{"d_mlp": 1024, "rope_fraction": 1.0, "beta1": 0.93, "seq_len": 1024}
Each number is 128 + 24 x the weight over its row's rms, rounded and kept within 0 to 255. Layers, rows and columns count from 0. Numbers have three digits each. The size before them is the row's rms in percent of the matrix's.

# layer 13 MLP up, 1024x256, rms 0.166, rows 648-673, columns 128-255
119:138137118158118159107146113111115140134112138128146191137142147143144122143093156135119150107110107150126088133131126183109116177138091131112124135105177126153112122126115110118147144131123127161154137129140089117104176105099145116121115166147135163121151108113101131100126144169162107127128100141094147120150121130129132196148153128107093153096159122138159148125134141148116169109136
103:088157079133132144151093169120157106148129106148108165160111130162109150097112097174132114140103114158119161110145087154139139108135148113121112098109124127100136121151135133134124155149132127163126169115096146150112071121152131116126123119129119077117146171103143107097127093149163114121148103116136125134140081109133197135145122156128112145134156124139157169139131134144134152143120
090:124081153123108115127169128078129093098133110172118146119137146152095146152132165107150127147141163109095111122133129157137079103122110121138122159154133126125161103089137117139135155099111093123107155079133091113096137115141129159187125184114129157155129131148116090116119151133131161115121122108124142121097108149116119095166126139151106167119095123154112129079180139178153128127116
146:130150123103178101127070146136130144146141098137104131119116140119135125135138141136106092136136148117152167105114149125129143154126122152105161093117159115150123102126098140113115146183166129119105167135144144114147151121127136139125124131175123164115142078104177126118107060111150124140145143130122161081166114125149080101150139148120148145179151112145127141149114126133127114129146
082:154160089095138143140140161134131149122131130150096169155092098096132116143121154136103113131146129114103116116079147087117135079141097166076107118124098125109138129109125136127098103074152100086113128134097122117193114181126127113148122125160135127155162152148115113121086101109119118142092092138099128097159135144107124129141073115100134139133138112122138105142102116144117127151086
102:118122148125118161101109134136140141129127092136126085093122123089111147144123110109099111102147163159128138126142101120122145162148119143121134144164140187102111139120133133116162135107133162119158120107148129088118150108116142130132094120130166111146107120095066122051146100155131092157132112151127098085156119140129167123135114167108129117155108104157154133102141072116118110146132
108:097091141121141092152099145100161126116113133114153145124169137137121101129167127087143163113104121127163148101074134141183124099111146145099155140125107116154119086098158157092163183083106092099148097118150148135140156133114104122136119131125161126146149091145100130138116132124150136127117146160103157140109151153127136106099126109143149133149114127149169136130133130108074136124178
080:112132151114155099124131140123126133113140124129146103098113135129115095187141131109122121144148145087127156121110111138140154150148153118136094147114159145121124094112131089161109130149135154122130115085141120130143139154146123132123114108118150154110121115160104128133126136170160098126138126128119105113081109125145106111167145100124083164143106079102150123133134083173108111146167
112:132146095072151142190113125122124132150112133093093116138146176117115143140115138161159112128165176111145103134136147140108130129153088125134140162134162165086148138131114092137161062136131133148116115151113109171110120150135154123104101144137138134119141127103142129116104111158144119127125111111171124123135140147106137146174146086061128131127148125147170133097173137111097091151168
093:132077128125093160192136130152171121140120129162119141130123115106126140180101134132125141110124086131121140115116147159170122104152118174176138124141157114129162130102148119128147105140135132159155151192145113161146158117138119144123133123102100110145122128100125109125089147117178127152148116138119129122120126081148162114110109157123134135157117130150111121047170083099152113174099
085:120116098164121114113122127125137115173132145150134070146131171170122133141145138104136112128138133132110113158122159163143139117176086108127163133142127147128135153127121127141147125089113168104195138087119133151141162139149107135139087130144127120138125139139143126146097092124197117131101137172145146149098122133110105160144089156130147107126114116086169086117169095142117178158119
094:177171134135157140109130148141111118108145146150113107121126141144130082147120126134112146107120176132131095138113129111100141152139117101107137147112161118116152099103148135107112141122133167135131105124121112101123168073125148127091114127165122151114071156103142106087177143135145140147100121129156087111113099129142104139147119157157127146137128152081127140146101175164129099107120
078:117155127147117163175140126107117168169129165158134075113123104161101150115148146134117086136126111174151121140133108142122135110163181113110124110115168117098099140136151115167135146156134167149119115129179112115160119137147148134087100084160176117146071092112141121118131153101148122138090111145090131122129143148095134136114115138150110115110169121105099128099110121111111119128141
091:120135124120142095133120125136134177079102104157117115120102153058139156121126103156145133131150110096139170162146144120138160139062104114122140114099137116130038150137171136101123133144137144147123097109100141103125140150184142091106113080102119167094129117115135111124114115119105125137126134094150133112126139139163117134111131125106137165117102124099135139151123132140118088120112
078:130101150144142118094118100162147137119148156138109145139139151078107126108104162171116110122168119148134121097099120101127154088064123145114161097123114119117166124100105174110058145079140137135135116084095097091181134136126081115163140147115120134151115097123092151140098162140118143144074086138106115115135108153121118136142078149147151168123146127123126121157110138134159118134147
099:114095068105110118146157107135122175076136131063115090116121115150117150099143138157121141157158105123121077142084170133125149189123120130127114117121107122100124120138121127136094096132141113097117137129120100137104162115086134100141118151093132106132179114161144121141080131154146141095130133129146124157167170149141108134185159124135127133128122127165056167135127113120153127134139
095:113141151150147086122124108140128134109130076152141127117104082140104108149178086175105123132122100174153126112133104104131154186094100126128172163100165168143142165184132118164142114118102140074128134126137146123102127145128106109137102093098103108173117157098135136096122105142122150117119096147147099115170135156132135130099089147114123123199167164137162113112125158154137172119102
078:153097119129123097101106135141111121122133127133101113132081069166126147144140122111112109093163149124131145104091127108159113178112148091124122170113089130081109094108148134146103153131111097141143133130131152116131140080132173126131127168157123107142132167179156106128139139153089132151160136123117100116135102153125159108139137140117153164124094116132115169135177153109163189132157
099:120169129129139135098092131123067123116149121140156152108152140121112092166110115107055126134103125140169157152119171113117117103091145127118135133091127135171129104112126150142117127122141133100126186162124139131157122100116129131142117183133105085148127108092155133148139144106152145158148085134141151098167136136151136129146098175136117134068086146147120172115126138118124103182125
100:132088166118142123090162110163158134134146135103160132100152118133140100145130136123167107122145120141167127123124133123164140209097134150102174089116131095146145139140084153159122060127124138116102163147083133152111145142153143068135133105095147086125151144135119100133134135113126148171176093096101148105126094126147138151145117119144159137135108114129164097117129131107101104115148
101:092134136071130155144103131133102149110095134100099166184157157111132099092209142065079132143090162087177164164120132114114124131142105141139174141123131165102079127148116139153160144132118086129133129117126126097135109175090157163121111139138151132167093125107153147151149129127161090088137126168142104140117141154165128126148112144092138103117113109093137103122134154134135162163134
099:088191126099143116132133137090120112132130130089118136146119100157137135139134134120149160114164129128127145137069142109076150115121155141106087137063150099118134124171085075172127133130082140131099139105130114091150120075172135149148111119099121096149144119178134110117115151105111123142096117110135123145067108105154148134158118126076169176145161157132098130131123106142102151133138
109:134136147113142153139124170179103134122164104099096111123128118138102092154109147127123099124146146126149119126168114104132073135099131086140171146146081146119149129130130091122072113141112104114110167104150111111114134113124105164141129089129099148090117122119141136138074151134129144134113094156115121136143120122147139134174105108137168097119095135117114138108148129145116166144139
102:095135102120195122102155138117130124111136145126114152154137139116094111121143095126162105159119112102131132117144185087169112137093111130121137153128129153112128110113086102120140127102148148122101122133117130148099094089161138143116116137119137111150126118104144126147152125144107144106107093145131139137115082174138143142107103086140120106074117113138145104099158128092144099149109
080:140126123120084117172086104156143151101138160126142106121118103136151129111156127082177104155146122105107151107112105106208151106147140113165096146160138164125138129143145124166132136076107206112127137095148120120136121130109151144101064181144130149142136063108124110108119108119102122131129102121162101129126083146111111096136131129172119144095145134124131150124092118150132125141086
098:082105154126134086123139139110118123122151134114117127112122104100151094112134115141137104147132091087083143113150178117134076173167127092090135153142090123160114150109100127154115136140156130119133120089135106144125117093166101123103137104133129087115099136088153146140103156132140152109152117142118136118131116116159116116114143142131130091146175134125136119147151126148111132142128
# layer 13 MLP down (transposed), 1024x256, rms 0.082, rows 648-672, columns 128-255
108:137113139147115107140109119192142101117090123104205158146169125111086101126137124103137125132116101100126096128151123122151147157168168141144115068150135109117140099153132143122142156140115110135155144133108084150119164118129154122132110110144124139153103139127179141100109112136149153138088170136120112130055142152126130152131117122166103110145167135107120117195134124106145146125128
102:112146154135116134128132137096160127103120159147108148095129122111119121093161066127130148136163135134125135123126103137151137103149113081138151092122147160100151141142098113103107166128120126116147123109068145153109143145134105132115112119161112103127148152139134121147108122135160120134096164118123124137026116107090114129125118128177127123113185118139156095128128159120125129137122
098:135155139149109103147114163106147104097140098080128180135143079120152124142084119141117127113107142135117120148144125108165180140122149093125104153178140109133099064164122145129193061159165103114129128087113132120084127103160129147115115104128084168106134109129124146114098146115128140113124121130125153056117138118131085146154165140126118081149105149144108130119136118106126117138113
152:118160152125153165137134093115109093115121106120123127072116162109109161157077129087153169149133126096139143146135097148119108100120129115113145103157160119113125092116102106118135118212138147154118108124111139127135132155078128087156093122139061135136103076126131145100116148133156116136109112107095106112136127142084123152146154120133124088116125118116096094147161106109131120124142
085:133137118076100076122112125146113104088144186111117154081121130168128126122126125107116143109103142179158118143105117142099118128153116117127166100167131113149154150129091108150174106149168123116132133109146153127124143112124142144115117137105113135149114096099120158200110154143171172165127135086123140112131124118123148087149139097118161125133134135173127082167089159146130142113122
098:152116110137160122122125119134095099123108151098124153166133168133142139147131122140105163155102147093123134152164144140126126123150126121136093141119132079161154170089083156153134114132120160199123175176133132143133107149142081094147128156063121144081114159162128150173141121122121143114104149128124165156120085136108127154092124105157121123117140122119144150106123144130136109139103
102:084114134139107108164106105138115113139155147119111120102101110118130092170103118103120107159088124115111108133124133124166141131103114075168122122107124168148162143162141157191108149159134138148112134134115094086127142134154116075128102106145153121131173168131146078163123184133172133107100158138136113137120133098093149208129029132074113141131163126117143100084123117133109119160105
082:121152135119150109146144160154100130149102129068130165174138142177152156127167097159133127133113140186146140110130110143135107131140125124203154157114106128128180127119099130133143115119113123092100116126153107089150114122111114141100110143108135112159153132137110162167140124130158160111106104125084156074096132119113178136155180104174076108143121148149112166161138145081178143124101
110:108159093122151123168132128166116113153107175099107087131119119120153129125107080111182159083127132153109124099121155150119117143090122142163118124120133151114197161127133083130121149095132091161120102119110159158131138125126131133155132107161106101141117139136137117137109139104127112099107098143176094093181075133159130119145106118139102117163158107117087142132099146126114138107134
088:155083088083125137121155084160151157114101142116132132140095159124107127126110161149136118147164127126131145127123136151149130100122097116128121124133142160107122142131134175174124117133089174136151121150111162138117111149127109151134130151142126107134153135071105102082125128198113085119138114129116139127160111116219145142125125130118170160138093086175121137094112106115126116136145
090:143117147131129111152168154111132136118113114101130161151132127180094090141107132170110144151103123154175146167115156093145166122129202140152129151147131155136106111177133162147110125111113097147127125131159143142144101125113101163117165127111101137111140120122107131136124140176168127132117099085115106138108174148120171103149145131139104150115140124171158173172126160091129097155124
097:081178103140083147193127136155123130111105124160181126146144121139102093150180114113102111153118119120136133080150114110137132162117109102123103130155095144140144136170186107125134149125155088150095114108107150117116159137112135124149146095112133135102179121148140159104124140104101171126125139159133133148122134114170136107110095149125123075101111113156113127127137095113107115141156
079:101119152087107139121148120124129102166144137165159148121110129065105104122127163120119150153105163153148144122169081168149141080163123117124124131089127139162129130110134127155115152140159131138109121125171124189172157101125124113174098159148153128122180109140133106142102165126082161121125110126139136131131113146127144165085117097088169167124126097169121144118145126077159156162115
092:132142078132102162138113170106137143166183074128114134124121141136125142134128153105121134105097129154120114136100158120088120175089170147150122121139064149110108097149147085133127088102136061120139127123132133130119109098139128113110081090112152143137107110140146109127130129099156129184109158130140119113184114142124175105145108118123145093137102131097110166137099137103123148131102
086:119128106159120117127122180130134124125102138132149123108113168173125153119097118117156124113068102167169076150173144117156111169139157098159117109180132113098148126138120096152128119152111097149178124152186089104138113101103143120113127152162126114067116110118113161158104134139136147135099135086144159086100099113136148091140104138095131110143134157126138104138149149084112157124101
094:142124097122124126121125160142087138152134119143087114104126146140132149103106140118111137124122098141114103144138136127159142157109117097136155139115102132110125100124129130109133138141113084109141128124143092106129124132101178150128127070119116175104146108170190112054108103137128149112107116103098102114140139103109150150133097106148147072129121157117122110128092141116138111104140
090:101104103142144130160143108134105142150097141165128134119131132067131148132101105093123149081165089120089165077124137136104109165126114121146134137174107104112163108099128140082118098166143125140099117154101135135132130154107078162148121127109164116098132119162166147155142095139133121112130124130099129131124144113085092131158158126101140123124129098128085160156146114108113088156121
081:146112101164110145103084134162112176144112083141113115113143138119147158130123127149153113126102110073130137183150114151148150153113108110135113109125063106144113167092118141135109125113123122101148117087114153075138153145145145128133159085125135094191148103102123118138122121124108135136139131104123116118179124108142107121116109164131140158141132146094115099170098105118160096128100
110:199182140116124133086131153097139156162128134123132124084110107156127108152133089173108157113175128152147108130148127130144096157152127126106130155143092110110142155138129163094154121086125099133157132106111195086151141137168167141101144080113118137109146131134154130109126116139128130131133106124142121138118127128157151166158148142154109100145136124103136137113140154150126161133168
102:152139130134144128122102102110127148128146118115116115126126135096138163112157102114115185113180133122112156103134097120120133131104124175137137116137130147132158136132163105139132093141156173126129126132107116127100132124105129146170128136151139126115102141181104078126142096151129133176145104152129166079157174122149106139108117098139100135133113140103107111112119132162134156119089
098:127135080132123124139074127108142112123152117152114129132165091170089120147167093122100066101134154122128141116106140134180093134138145125129139131128142129164112144126099163160137135169111154138110149144162142113161144058112151070134128146131156103144129101126136110094080127115108137119101142097118137136101142160168124157153112113103137133146117112115112127156142167130150150152097
097:143173158109147124109083118140075140138106085156117121101091081125160096168161094127186136130144116137065116082101151128114094136133133110134094104124124165150126131159088089182138068105162155115093144149141157076122102112144148165131126137101095145147125120121150126108141161144115112132139112118142133137122129138117138120090072083105119164119104146124097118142124125139158151123125
104:098126154113113138100129149110176141140135162121091158081146142132155087170121119118119108145143134149175138138111147141131124100129162147132106118164127136121126168103126123127159123148125146121070121096100090136119119123166107128092153124195163104135112111079158144121161123129105122141117175135134105118121151169119117143116146123102109109115118118130126101152130126124129126091086
106:126125122168138115202141110137089110127116119111151118168124118139156091117169125127152138129159102134125151114118099144135110141152127110133112149166128103124141165109129164105138135117165177119151173088089121124159136084108208086117113149159116125146144145132099102166122131145156162149129165098153164151118124120117119087097131115113128122112089144076172093129148150100129123158098
086:106137100061118094129074162140130105127096136181143158121114078101132136061137103198098132094117131145131090097115139116106123134099131108109119137143129193139138126139106150093157156173132093145129148156129126115101105155141132119159114120117114117108149123131171121150123146155116133092131123141132169150134139119096163134128094110104111114113127176137161122137122086117148140147098